From a checkpoint of a small transformer trained on Wikipedia.
Size: 8 layers, MLP 1024 GELU, 7.17M parameters.
Architecture: LayerNorm before each block, rotary positions, untied embeddings.
Training: a variant of SOAP for these matrices, 183M tokens.
Each number is 500 + 50 x the weight over the matrix's rms, rounded and kept within 0 to 999. Layers, rows and columns count from 0. Numbers have three digits each.

# down: layer 3 MLP down (transposed), 1024x256, rms 0.193, rows 433-612, columns 32-63
# up: layer 3 MLP up, 1024x256, rms 0.267, rows 434-613, columns 32-63
down433:474557479502478457516432447469547596545460540488514554527515535482464383525411539406519504527471
up434:550459451481516591502442549495464559586435584445453415488522547515433394518452463499542511508418
down434:502501562518496403479535506505513538467539470484445517570520494460471604461463506459473517540552
up435:514580550508556514526525403450528428470518466566400378548411505491489459459475516425498442445527
down435:516487482386473544451485570545452469514506524524598482584428398487487513546507549549458521590550
up436:535593583474507523452429526585501537477596520432469403529459616570463542575487554434449429548414
down436:395525622519477539516607523508542420537483552510501586476557554525635517606529467476358532522530
up437:488516552554512522503521390495503539453576451454400543579537507545504518446555453506551513459579
down437:555514577496542532559529480425543471550388483520529531502565431540526522480582435512491471527563
up438:443572471461486514547408502605531491585578502496458547445358600428559492474529486517444538538440
down438:527524459449580436456555466592442510551470517485559582608503395521582517459562492528532537539532
up439:458551527566572610529571422600476454554481490651585576578523515561528407512553484438483465512511
down439:542487616439510459546430508538463478497497423442449517588461457430528448536494538470508545494525
up440:416475558385643484497489518491501517463495524415525589488445506436541455459567553353487484454461
down440:425397588486502459425557432501521524443536457418403595484528568482495460557489514516444520466536
up441:620435445568430438576469385589367496571549423543442495626429467587472558501503525464428578499628
down441:457504519533522556375526581544513454456424474479441537462513552422475504547502533597517546533463
up442:523533484488584537522484474537506490553528498506467534470444479585488511530523456518552515557482
down442:460576530539495501573347505452517418532576541513527562470572575462482564474482509451417368540523
up443:452561523530419543471511492494570543491509524442446562546521489525509444551465567539489521474541
down443:600458482514506539432500559598565503597534526511475507489515589534465483516510380469485442476476
up444:466412491535591518537481523411522512532552516491481498491456421423486410347559486480450426493502
down444:539513475578392503587534486373502539543632511563553523455554551474488480451510424369543535602509
up445:584438510505491444489530507594432519498406469437544450476476429444549545509559395523531571435541
down445:509504441514460498539553451500461418451514637472471472472487454526404559448539575559457453468475
up446:479513519467474561548400392500472459483588555526526512446474468577541463534561507506585474476489
down446:525500372385416480379494539482463484515522506446543497507474538480383567486459396521503438513440
up447:517514545524522605564453469571533533516487537510422579463483465532471412518483577627486459518497
down447:346551476377487445508439557560444514500515502446492502406522433576501546518479442463558525458533
up448:449453475525492521551557449577539473484496431530532444597420488429500482511445507532407428464553
down448:548567436494483480481474536545464493482465461468456435448538456517401477463466503515502501498473
up449:465526496500523405569564484524570622392514535574580605510475482500492464489419571540498490570491
down449:474570504478578491508513455559532508575474584481445496466528496456412503455526573500474585630557
up450:508630422476514503524485442481476549501581579421520501459499560578494494564504542464467513504574
down450:531398679496449495508554411522365526514475518471563549543584543497477469504406498427411405543494
up451:527493532437426484556546376390495544388440502428579467474590487565548519385473511457482522493526
down451:468469491436449594567474442535494553457424472441463547479475521572489554506551434484536492541472
up452:507494481552533557477527469479560394415525538472481457514502497465476548407512495519502509461488
down452:455517564467567463540401505452405569551362504409485546467486515513538465428503520528511468506494
up453:564442495455500542459492545516459497447447501454492502554572505490468503374491478494530469460454
down453:475427445506404444514479362496468439516547476424508573488501557509492438503517533488506418526483
up454:525490445463457509642469545437488539487591429411379550493585415549469537518468473463548513530515
down454:484394502536517538537522404458606446428506455561477476511435538462541432456497496419518534448484
up455:536487456543464482473481502457522526553569516555447458524583534545541505455566476476408495484554
down455:387485463500498478523499459476484518503455530433536513586512557403387525558507399559476504587540
up456:571498538460480478506425613452504476557532507546520496514466385420523566455470459438538571438481
down456:482524471543508503441551480507462546520426460493420536542556550479600476489530461426469490471528
up457:485509459507411441662430509493464471485489629578588590503485427472476487496603457466458537587506
down457:475381521449487467502499522561471452509515474458497531427405496491536504390484531538531590542496
up458:436569520569474452491566522494495475451523483401409511578477451527584509425487567448537569477530
down458:486411614483533519561455530486488546508514532499534582554414583473460534574477460529488451540540
up459:498502500617535438476481427565485480493456473559406457453462530505537479468538467543471496490522
down459:599483562464451594529536537472533450421491477529457477503572444537537541530500431669512488513601
up460:576521486473507563584516543487551494492532578452451486492562467540518509443462518434482464537469
down460:514397504482500583484474499392493551510508471547509479433472530499489471482501511517544529568510
up461:531457510473431531409501481523476548484566513476561553504414499575495502514548611506538575530499
down461:495516547484476514501445537440511470489439572508505504514497514488414433547496483437500498544515
up462:546519449486428614443406474493515460513501532497610463588517536530448579511471436548420473457423
down462:497463581530473341452487477516460457431542591531576465460511426532554497471516504478492478561483
up463:422521424447476529548441518497482493460544440567547540509564471515542472525486488426566554445482
down463:499396447507495457466510487522488570470510576470476394507471453491499477561537522467461488464446
up464:479513527535454480527548498480388434549619507538543488505429546516568384466609424442488522547494
down464:384530475570536448491606481479536529513502507495501479544468486474465499546524547529532419539513
up465:461532510543479570431528539474494489554461519517437411523527576500535541503436478432488463573459
down465:561555498441492529507461515469509497480495584525565543551472432495546500601542617501497519508502
up466:540452596461445515518539490470529588454463477433457524523508535499580510430553492405442525511555
down466:377488482442414506512608436511441482479582453442425582499504531447554494537529517509560454493529
up467:447540489458596586556570414572547538574434425605595418527566475516434423466563585431504475529463
down467:530525524468484456464476470454560512492583375455347506472445586477497436522478501522560513471471
up468:505478536525540438586521469494540494485403527519429524506464492411574495497509572493508468531514
down468:534497532435508474458434512543530562472562533539551539523635518588479535437509515514570499461464
up469:517513487494517510516537447514469490519543405531465466523450506527465440491442550551461496483568
down469:576576569469546560505494510592487494539473481465472561496530459463562505487533535544394528582524
up470:588505466404458477483565526506578497540432476520486453510466536483505564460581568506518484469470
down470:533480505462536552510555496562500565460489551538549483532508519571544522478504425513471437519568
up471:514515549468460458487560514565362476520508464446402493482443478464437479567526535468498543505434
down471:428590464550545446526573563546552462550526570529464527464535525435569389493429538554548514448478
up472:592444432521509484520392450490446574561425458565472457473473453591548553572573487544575463455528
down472:469564590498463493464516494454497499527489541481509519502601509434479498470452462559481516515404
up473:573545412592509643479458518514590411448526461567540552587514510501505519517567534525370493522522
down473:448573573536439515559522488553464478522550368560442493481513512457485477467473509435498466529498
up474:514583575440507464499513516503440492482440528524481428490391468530397487478417613538512465441540
down474:550455451500511513617495475486536476509473383585484490509549568510475492585495430559514453525451
up475:394463464470487483506455518523536496592444394518516428570449542488498475504497476460524459532442
down475:455525480546476548589465496489445561408467448486483514497512464509431472526469443447504499455395
up476:546517541390466553542499505430479523436495501494463479547509511512545412433539497515344492463478
down476:441511504435501487447559548474513553512477563523492482434417426476423536376524505505573440538449
up477:579527410493552507461529505515474510412431540495459492467530469512503522438555437432461497542492
down477:469440506445511561402433542594486473568464502494444552514593444425476472415418616552563453520503
up478:531510453512522520579455488509555603554477549434602519591497482461477489519424525601544456509443
down478:498493581550455485492528503465448572436516511519571482511397487449525548461479548513472495493491
up479:462484505565500550583503583530499550486542560477627576592531630389527468553492567506527546465469
down479:499532544361508597515558424433524551510456468542552485434423516496369465473441541469486472566522
up480:563555475466541593461419541439457548488478489469465483513536479455535531497423541437494515551419
down480:492513456501460464540503492504431535485491494484446451513547434506519445417521510511507506519449
up481:436495431519452513605517495399549493443532556400544577559545484564515498408440594473548495459488
down481:504591555471454465529397692469421570571515430500454517472462407467504417518485483481443484520377
up482:519531404487552618512484482520531470508500471540524533492436469571496435535475517480488490510557
down482:468523599514539482518466559506510509484551519501579494560522632443438470550491565559439640561467
up483:390577557574407506428490622463497578444467507501501439462458522512477538521525583510533529585478
down483:549446419467508468508534512510492453446490384425559598621505431473485485538454503614497498437482
up484:447520519510517667519497522530511533478505498500542477536547474505507455397569526464504583442516
down484:615528617509490499472524500559454532380432528534468505519546416476526416460544535522439478538476
up485:554545546479505514505435557456459541499589495554439556582507431611455416508445543471492514571566
down485:455530438529559458559509456361496405503530536545502453431469516479468567503544495527596552584567
up486:545581569375505500530510518470636617493429442621516536490453373476498434479366509652497425513508
down486:630608509498363473504543540483564521444471424563479559442463515470525434477429522462571456471494
up487:462466529517472514480548535553424459399423527597493521488469511479425553469515545493530511444439
down487:447499516417382503495449466454489451506446458463519429473515427483483430521469564521492458553526
up488:387458499539443521566494515414546522473516603474472470506453504504517526486518565533492506477451
down488:538581516498498383465566500483453327455512489419419431494570503500537360495425452516426584389527
up489:431513557460537494465537486588567458537576481469499476484558438575538512459480449428566478489571
down489:488457488554375490516547553449410474485474567502534484501428490392415500601483521568483555466449
up490:562518491443545497454427512448479450461461480445548558446487558496494496567452485469443476562493
down490:476543515507548411500514440483477448548595566546479444558510514516567511435516550562532492440575
up491:565513493443454542552532515422352481533525480435543427594360453478581525473467644590456510496530
down491:535507523506490510548460481607550451451414556534427424429440486548415524498534375508458504629541
up492:499652528455405515508566475593542492446461460632493483469398538533544519404529448506461471575533
down492:475490459559549487418497476550606415456488597493499548522531422406491510454560483450543458508534
up493:462516518511581495537565498459466547497544504527498492532379586479514448593415414525487460522430
down493:519459520488487517460588458567512514545364544540439549596495415495453465447537579547532488553445
up494:510532483483439504521550474536534548503475446501485472490545504501517521489549501533498523524474
down494:458446520537497429511494476496476467467472423448489501555456500578577518537600514466489460377459
up495:464521488519563564440502438490442518540444513501484514519511494561450415507471524563500507495464
down495:466422485510527475479454516594413430511506548460634511541461488503506516546550551440526528430508
up496:470516614478605404580442492475513535362512529547435520460581486595400481574356592483495490423437
down496:542499538533439518568499496537573401459532474487527459601419464521441407430607481455519530524473
up497:444435489502473417522478549502500550487512537406578424467521532471434474522392458460448496508381
down497:412568533491487607400486518547459501541505435453384482507495492503484535510567411524532517525545
up498:517566485553474531487535515494536565491488554437422499497487555597533446529467407572446466501464
down498:525540421485445515521496405447557425473512560512502478481403527621628512455510560524460569456443
up499:424465455493494448397498454493464532418544461489505507518485579545425505514365424485429543554455
down499:545482469515542554506446447492476463605474613506549554514585480467498550497547470501501509527547
up500:491505508493499482465563480545457541531437468546552532496394511479583511568396492483531454415586
down500:562487569476510560545510601555567593395551441503554494489541462527536524607455542524599544538519
up501:570619404516528654443445518520430512500434462544501399510447480590529577553521518479525511373410
down501:403473540584507417546497458468575565557435441469399581479476474550480524521482461484464459588562
up502:519462547439534403537421480546514444488479502435492453525448472524482537436571523461529471487579
down502:511502568524487512541462434494487611494438485483506656427582598498521503423460453451514469479390
up503:527475481491440555474476484521496516460548531390512525568497517501482381481543478569458494521510
down503:573450494427559529586565502625481515578465464525497521471541470561452521537540457383527507379551
up504:579574455532499567484521519526517594509497530556566485466477432491515488511458494518455480517512
down504:462438520514498464510432473633464478437485455483557463555541537483534643521524499487510459524575
up505:552409472469529503486512557453451563412454516558553477500469506522541478465546511494495619451524
down505:515492515481515480470498577491413477553575401442507465487495609514572533475461534484440489478466
up506:490551569468430580500541524516526526552462502544554526483505569453509509438473530556471479514561
down506:516368530535485507415420436566513492495517511535500493461500445596425490555498450509431486507495
up507:522494538521540553470512413469423534552607396486565498456413471459498543556497500581468396548550
down507:577554495493534497516471547426535507531453478530457492649497543524536428496455469396492505418518
up508:428478436525497574569539524451523529483385503528562473562477553551522563452535507530391523523448
down508:428504478508536463506522488544471532569473586532431519472510521442542476525491517462631410455544
up509:552514520524530517519526493512441543501505467466463490476466517541488478359456480493561520544555
down509:540458513521473505517567475517508500378502476516427585428592506517493542438475515443443508530516
up510:435537447558546475516385460506497568472565495456492510532495501528503556423525478557443507540503
down510:535485469483495478427571533542547481453430580578490423533502546456522551463470522543473568463519
up511:479502404511473581409503431510489448464510409504517473541568530480525550521460480455586509454453
down511:553468475395503487506602536529559551426512631502483540517520574485520534573513485535430540508532
up512:541436492525537525494594478492573448501559518529468463548539531403505567528432541489554546457545
down512:406454544470430488570472502567449457510514492413490556419536424521483523614506472476526468514428
up513:521583485496539456538499429391390484461518478468468521578492483528526438518402406502558525590462
down513:478400496539508504508514559516498549524506433502511494547520417579500555443488518530541456555487
up514:554489470538535399466510470480484492461510445425450470612462446452595498530474455543520572446647
down514:414546491523533558530469528424544475659525555492512594415504509526445498500461567389520561509508
up515:470515508444416442434516481503442518550491515486443561424510491554484476427450465516552504523508
down515:509500546462542508511413473475481488535493485481467517478481507458591514508442457481477474447489
up516:520459489553499501543491439550488574527585480536646460534487462535479500447554535499459564556402
down516:519541615432449408448434489545484480519495538427505555491546475463527536591454541544509488536582
up517:535453462587464439502486537440459520522493477395434514463474514479555381493485475462494448494489
down517:523531558534437479483508461477634468499562481544548584606381468482481498451531469543551524447520
up518:570427541465508516540585476465528507438586528533573480524550505460585473415530484532481488563459
down518:484549422476494473456518516564507484455413563520468455433555306507440490479530465449504506339465
up519:483590532492433395500476497495562457493529477498433501545483520498528514473595464503499497519512
down519:536395453496547519477557452450448448552492596475528543574541476527486530527496526464585531514546
up520:418533495536506484515489558537416573488529450550495545477537431516497500478413566604502412483515
down520:508508492545577513522522466447485531481474526381608392477490527496469521480485489531570467402509
up521:525481436446508540554528421548498482540498547501513417521562436455488507463548472492588479482536
down521:572456548506451475414513536441515449501535494534524527527392547536523443468540499447496383459454
up522:522467459473525510537473524525589496455494499498509579485457502455481439555405519589477359522454
down522:564445506598540420413469472518498487552478576574408504546503413503546546470574532476553478470492
up523:483605487459420480482520493447501473526453526471536553486394522512346467487456466497482494446480
down523:581509475528475470548439570508481529465507479518506407491485496384533538441414475433579502452536
up524:536584500470590516473468514373535574509497475458433522387447488515568431509473473533390509451473
down524:518578514463470493486457476593587439422538478494471457576508524412531445427514551500578506566513
up525:453640542494534554453482393549505597544486536498524392580492477435587486516495489570576515518462
down525:505526474504555392528467497602397504462543512590464454393544582435473495485473557564499542452554
up526:471448558551495503545449596403457478509564536494476577471426549575499482444577579504490533450487
down526:550559466466482436472424489491467564440530598540513406544540541509456446435494521576440512432472
up527:531550401539452615575462534522430465503557499493545470532584550542451500536497483496445481466464
down527:522508531506575429459483520558490498514440600447525528617500522489428438435427529567414551618471
up528:525498491444552502486520504544444471525597547460470544453474482518556523565479564501490571466497
down528:458513566490492545567566478433520512557426496518480524574492494403508472530547474492486456492531
up529:514592487531613451573465494517450554520528487491535534475525450543533436487473526507456498418486
down529:526493493532588451581502498435525542569463566479504496560376563565465439509560480467574471506503
up530:588468531454528491477457459498446505463509517507482427506359440457526529498517416512494533559576
down530:452450488527486497521621552437544518482460606448461547522592491583476498505497549486492463495509
up531:511530517526522510452467561465398545494454542447447530455494583440501456483543533533475541503476
down531:502456618429496507581555459496574513531476532391407474449521423483517486475580544460476541537458
up532:472598555477555414533463480546452485492534527491479509437400433510507555456520446519520474500494
down532:542487466509493501570513440414554501546594535521458492495414540547461436548508577461518500467483
up533:513511416591487443479600555531420556438483494489468515619490502530588489402474469470498560457433
down533:443453531504585481511439528462518564501492491572455485539560487521535457517446535485433572550572
up534:638538544515471521541515363504445543471534513459454421390505419523517522517429441439447541550446
down534:430471620517487527485515517468563460436481475611563439521576511488524527502508501429418497532488
up535:445471498488466450431549459478572419414568577478498490503456503529510489466446565529551441490410
down535:476458441528532575537505447441463581580504507537440371496454469488500494515478446451462536493465
up536:550531471430530414497577459480452515557408487496457562518562508546403519504522444487547471464518
down536:541515539521493571502469484518524478462486563555570442511471605431524419448500600438435593557502
up537:464545502553460542471530592593552489578405496535430589556434476485482507470443469428542444411512
down537:600486468410485429508498575560596472515479537495643548491523568498545553550523383428427474522524
up538:526600531527547588462545380502523511457477498624391552530523498551389466445500407509471399487481
down538:417549452395555505501505490420416489506393507393583465501469479365402508505537539493476540490504
up539:523552509452504513504487478442516511536492473482527430498505517504483492563453458447486478509549
down539:527426497520456514425469480463559525538501531510523492528521465513475494589472558480486510513499
up540:476524438486497490468496376596501509562490548493498504537510525437577437554526400568452498478503
down540:502555444560582500530486522429526478481547484536542449434445413509507550555557409515518466490548
up541:543491595497463467472522506534530533550485523521416499434484431567441570470493470590537591488627
down541:449505425454519466499439496497461461544515474465505445548438470599474454572417538461413527466534
up542:448469484474530458544530485486475544543421493531523430522527464565525525446493612494454448564459
down542:541576508536479501467361478462400418465520496447463516481434519461485504564577617509506481484447
up543:462576524446478419569527528555591495519498457422493556478467373522428522455522488542497531462430
down543:559513469580524535444442543514503452518534509471548469631482516612446459584581529479505527589442
up544:509479569481522530476434412520475525495401470499516545482438580425401477475435449471391477520478
down544:485514530558439430532421611522482481537439613559455479488530463504486461507517466493506526499576
up545:470515544496523523547538516509466548419506421468413501466476592528520455495514506584471646536527
down545:445500475395391485411475510487476505551544493531597466517489430414463500493448521532438509523445
up546:486546480519426400341523515474511462489500544581517517535482526491478509504406512535489524473514
down546:547497460467485522599485545474417477478448476489506542525516546546512620612525470418515457592484
up547:519448515547531512530505475450494467518546503425545424539540508506535398508479497492501539547511
down547:455562514476463447424500495505506515541540476456628415561381456534584570566506522465513513465422
up548:550469436546534505473527509485481548548457570486535480463473416487407448472504448548543435479493
down548:461521562389485531490498464461477522517468519491499499489485393542569480443488542366609486526568
up549:499366507492453571484432548460482495503452444401556497511481425550568422529464432549530510512476
down549:549491467578471446579477583440547416539553543530421540538464511442513502407435420467489454504493
up550:523484430427469452493629480430566531474517518505505562525525593449451538517526459503533501491427
down550:487427520500472457463421551457518471498470418454476457493465487478487538584493567489565491584514
up551:562512476382534523612503471436598492499443479513533540480462413478460466556500431551583476458508
down551:482451563463517494426576490540518370607442568418456531487512526456483505539399551462540587497503
up552:462531516488457417534492483521441517545466484480539538474512537515491574554481402517548518471476
down552:510587591468517511525453437458493524505537507512430420523443481470482576591512549453594504358576
up553:505486466510500512506498385430591635626572558560530477554544555506515523576503441581460398395545
down553:583431459580515441473445522571391547512510601441527534526450488518504458561487439511550461477527
up554:522463556504520478540529498437506493427482522557518444483498502530450440495508565524534390424524
down554:387527446447512545418488502498468454449552541506448505550516422441490480478544481531523473490441
up555:523508493517531545565423499472532468547534555511442533405490496457491495558516503513424514535408
down555:483525514491490475444535465479486547489490493411535469548560463458495552495582518535487478446533
up556:512504557446487581404581396472429483474442586501504512499459463602418518461621588458584476510529
down556:567434558561518490535411604587502547596490494503520551469521473509501556539481516546488502521526
up557:521503473440453492497560546449474562549460515463492520457442512515503543427616521489422465653583
down557:463511527408475419474516546547450468539512543467515475505526510529498466548549450493469456513550
up558:451505560410512509470570484530567534330478561456539472515542452513475533454469485379538561498541
down558:491522406444442465386446603537440474508544511497503562628433525447533494457454504574529512458554
up559:560521559517429489518483432504471509462505538480554626481448459567481441480587391475484539540528
down559:479516525482450457474451457584565531481523477573527453484536547494463581505476465516570468580574
up560:542445467528481512502523524539565435476418404501462496475479619466485493486531486481587504507470
down560:477516609539458556560428443531394435452506540482575491503536470512526540452494559497523534560568
up561:537555515550401481524595519562408486431457438508459528502420545411446439512504466523483551567555
down561:418518490432553558519443506450472405503553472548544542443494444553556420505543473575519533556508
up562:473502522481467483486497492541398537620429519505580450425432483468508454459480569507563540456593
down562:535480465472495550548506522509558446503612482530419438490503522491519521492561456420432524467461
up563:585519552459536526520493491496539554527572572585457535540494513456471494518491549442470415577537
down563:378554437482483502578534533501516530538493574555555475427492509565514522489507499638496454453445
up564:478519440496559611432523491505460543478548517503458513439453445526457407537544498515527530556550
down564:504513401527439456577432531487518422603508434479471525517566519388461492489488520446581547411484
up565:547439572480439475449530580543510438426508536509580481539475497495469501508527475483441604503420
down565:469488489530464477381457421582580593523494547497563453466499462528492495428455454426505566480499
up566:520526497499553538527530422483551521516531622528484546457562490547498494430541587552491474474493
down566:449485533536544493459541432399521516520553490541506557569512393527525547472542539528514479458516
up567:527507502473548485560646475497474418561509363464425555542495617511517511401506436509448526500530
down567:508501518486525437549456533550373473561495424517512535509496438452522476511550517585574480523471
up568:494436498515507581566519464414494523517568484480424502584437507432510542511526418480509494440491
down568:432588550547513387481538474544565473508486510372451545507526519547585510461464437454468613452523
up569:520561542505474510485486557340530533503436545547476529554469463562477508508472442495427402483423
down569:442487513471494574523483514555438464520496572536490506564525536468464521504550485550550546461463
up570:532506434447439385535592527432557561455464483501539529537457374544490587424416438503462456475508
down570:508431567626477527521472463410436485588514482513477521558483448444590574564625508553496415505391
up571:391517498474501496531465444510506469432482518454510539597441477531453508464522569542439501474559
down571:429492588566552477498603469545504421494540477462498479540505398605509547558503504465608452357440
up572:563583539482525484494486493594596521455535526543439484531543503486486431570530564567456444418535
down572:543467398504514596561483367553442594400536498457502470381487468494475416457516459452475542492502
up573:515439537539546449429558450538542568452471492484499509484511443454550412559481496475430449476567
down573:547461471496514497484435372520474466409481535464458564609473547474481541485483458456522481471438
up574:506477423472480436565533499464443557567452487411502461492525557505497485487506441602491518506520
down574:476455596502432499487445473489468491525434466503559501427529489496490465515474474480512474587518
up575:475446545536462503491460468441596557489600457476572492505492490503384452510357459525519455522506
down575:473467558521511562451422457463499456511519442509472529491525519455511449477414428414473558588429
up576:537573522505509447599566488522518499411451509602477401521455521491514494430414525489473421464462
down576:472542581505501502553443491462531530486562534485516518442512549494474484532531469441528515534471
up577:507470444467639442459504583570552500510505516487482533530416591512440525492476481492507513411526
down577:552518483463455503588504484470493502565463490505453427492543488501517452553439464518498485510531
up578:499496506558485481414461447393475521546494556462558463613481506504441412411548522471524485468551
down578:510470429472488484579533505503461571379552488527468480552431514496473504526531549529475562477516
up579:521476430539548466439583472419534438436540458493349575465514420507452519413466417554581526536550
down579:431550437479500450501484437604477583543560552543503489548541452504490456488487453465523502492548
up580:388537487544529480431509403398510532499465524430506427513408466622534493548476521480641502446469
down580:488539439541518569551554525469506586478487472427567480472540502481542494538538479493496531543491
up581:533534613511518488477435527491471573469586405511481540499431501503527532499532488401557503431472
down581:464526495481450507415547469505512445510386457487447510497471652435524501569453393471517413488540
up582:501524541481480534537503426617480523460460459533591604567471510543508489450496522514506590501568
down582:477480570521505477575455525437550465539565517534426480517534570510480534566508510512523431383495
up583:469490407513535456425478469529504559537541500458562523433561501372517529521489469561516552543533
down583:487539487542439526483487491482488500491493396425486451500490487494442448463533479442494515508475
up584:418523483520435616489484484618543583505449511552530527526476511529433451447576587453508469433491
down584:599492589536539538511528512474537448519507581580539535563441509548546442545563442479490524531490
up585:541473463497510447478424457515439450583440493517539580557459505546466472417495479483484494500449
down585:463512492486477494535481527414461478412445467496527502442600434441563539535454556466505619437483
up586:497495517579505474519420490567508516523443535475454431536459527525449535547623552514454545539461
down586:514519505516390565559542476450506574477528459510471540465486531569450512462523463485455488510570
up587:534585521506507472372518471473463367523509439645503537480481453557534573516524523508496524530493
down587:490548483591493523486521574538541533569451518528487583532505523468524522518534421560460574495501
up588:482503483545512495475460467476450440458507491487480305562467361428528374500516506523459503445563
down588:459448521440426478495533448532572499514477483436553455582412512551487499461436516546585433446464
up589:508392566490527447589532609512524506411444513438475434554407496439495514533625489413561490583515
down589:481575495403464550499507544512503549501461469535515570465512449536435441481451451428398569487547
up590:488625482365362555489589546515567473491484527451471510491543629447494488523501553423498548523570
down590:469390531527545449467459394486396471485470463525492468462437397525610483465512481511529465524354
up591:541563402507516610486426588580547574571543562482580556499479543455432501553464516544492451437626
down591:461494429505524555548491484600603489484365376508481443585498432516438473483497486508511533508503
up592:568489459503563498415563401431552496499540453515464575453448618507402557491472455515394489502503
down592:502560531582462481461517472435462516471600408501571482446521553621505459513538484606578445416441
up593:568505472468525499468478634516510506530475495510553507538521541484488590451536536433422541558454
down593:425447524540537461544511404547464671427554493508455523545546353548458558536480466507555455500552
up594:608432474507479392528570459616584473594535456467423527503530513473595500471456490447521473486478
down594:482479592425503573545483439524480482462526511416491642492518428542517527534535551629468539540540
up595:574489506514503437546470401431498492469489525499524481462491516517483470411472585611443464410470
down595:454530498500455473467559450489467393505547327536505550508494529487548492642570498575538555500477
up596:590550504497513460587520462511521540516370493487509543540512464491547474443608454502491487525418
down596:452430488450526471520548419520484561505531511533502487525533454477482520501507548554542474563530
up597:578511438481461472448501537483566478504482418535543499452546502584549496459524463592534535426439
down597:423496569516529583455577545523422519409494449405546554524465533471548523538462514504509442576562
up598:453531542482469518518441512526544542536466437501473479514472581550435506545517502561454493455432
down598:520516463502557478533391535422518481462581565547498593423468456590547532546600563446531471467530
up599:529412381481495577496575451492429539501502592484548399563333552544521382611465496515577467480562
down599:525507564506489489528477514563470473536556543482509439376517469541587529502465558404419470506459
up600:518561395531605482424467444563542507451429497526527481485531516572394510421520487427530450559511
down600:463532512505442431536447533444575541507510430512501386536489477486536470617452493503490526426522
up601:510398484495529503468620428433556541463516553451474405560477537498455420496506556563499479498625
down601:404461551403509532422479497508482397498507562562442485480450509512599547524484470527421475507439
up602:541460532542551508521522488573543514457532407467577466482505494519440432567509497490512516502536
down602:485493493550503576391448517594534551524470564536445522451444477514498518499534481545450455500483
up603:593491474439424528575489518384484597480456470473545470496481520488470482482406586420461420565508
down603:408579446496524506523437407499508467545554531489485524519464477542508571482461470558520537568524
up604:481487445480445526487510555573553456497485397428416511550624533493532572491535533478440472565419
down604:548529511584465410583543408476534563488476602547579478527401502495458533514396440535489487560596
up605:581552459464508484466556539575523590529506403529504449464518543467378454488487451514435586418470
down605:548599486515433485489630538380571601510499413497507400522438501526475579442578511509464466516459
up606:526445481576497463561445504500540584520398511515512475503443542506505528445556522547470493562531
down606:514548580556432478443466558485398477512555452430471455485577530452434498567560507568547549505584
up607:497520501497597563443501565518546557509569589500456402640421490560405394485509506471578480513531
down607:524482499568572516528560589410479427605442365525410453483522568602508534595453517422561513483423
up608:550509499540464538562471424519426512498541526517590536414438461525410542469428469631505442496483
down608:541505479485555472433501488531445556511530453463502540528537510521489504421503532458433603543537
up609:552601519571333535496535566555460467479518524474417412562530494490496540566519559422485540451487
down609:408420575455570559492440486451582486471512548485492536463440518539462536469480451609506510526493
up610:438600497540455443621451580535494449356474502488375491552560468496493532581508547515485483536486
down610:466453534416553489472486537518465537549534517429547448548460494558547494343518464501490541541496
up611:506576568453517494510520496556493490481503561518482477465444512512482478437463482491488452504534
down611:422578411539455516491423475422494538521461488516444503521572516465502539524491481546496456424450
up612:503478436447424481528518475437583551500465474497574529486495446542513476457471524508464461510560
down612:527396509563530418497491481478500559609591527515490475477464391469507535440562586488569548496468
up613:617507459502381514591483532534536479351573483572469376475503473416453549508508556484543537574548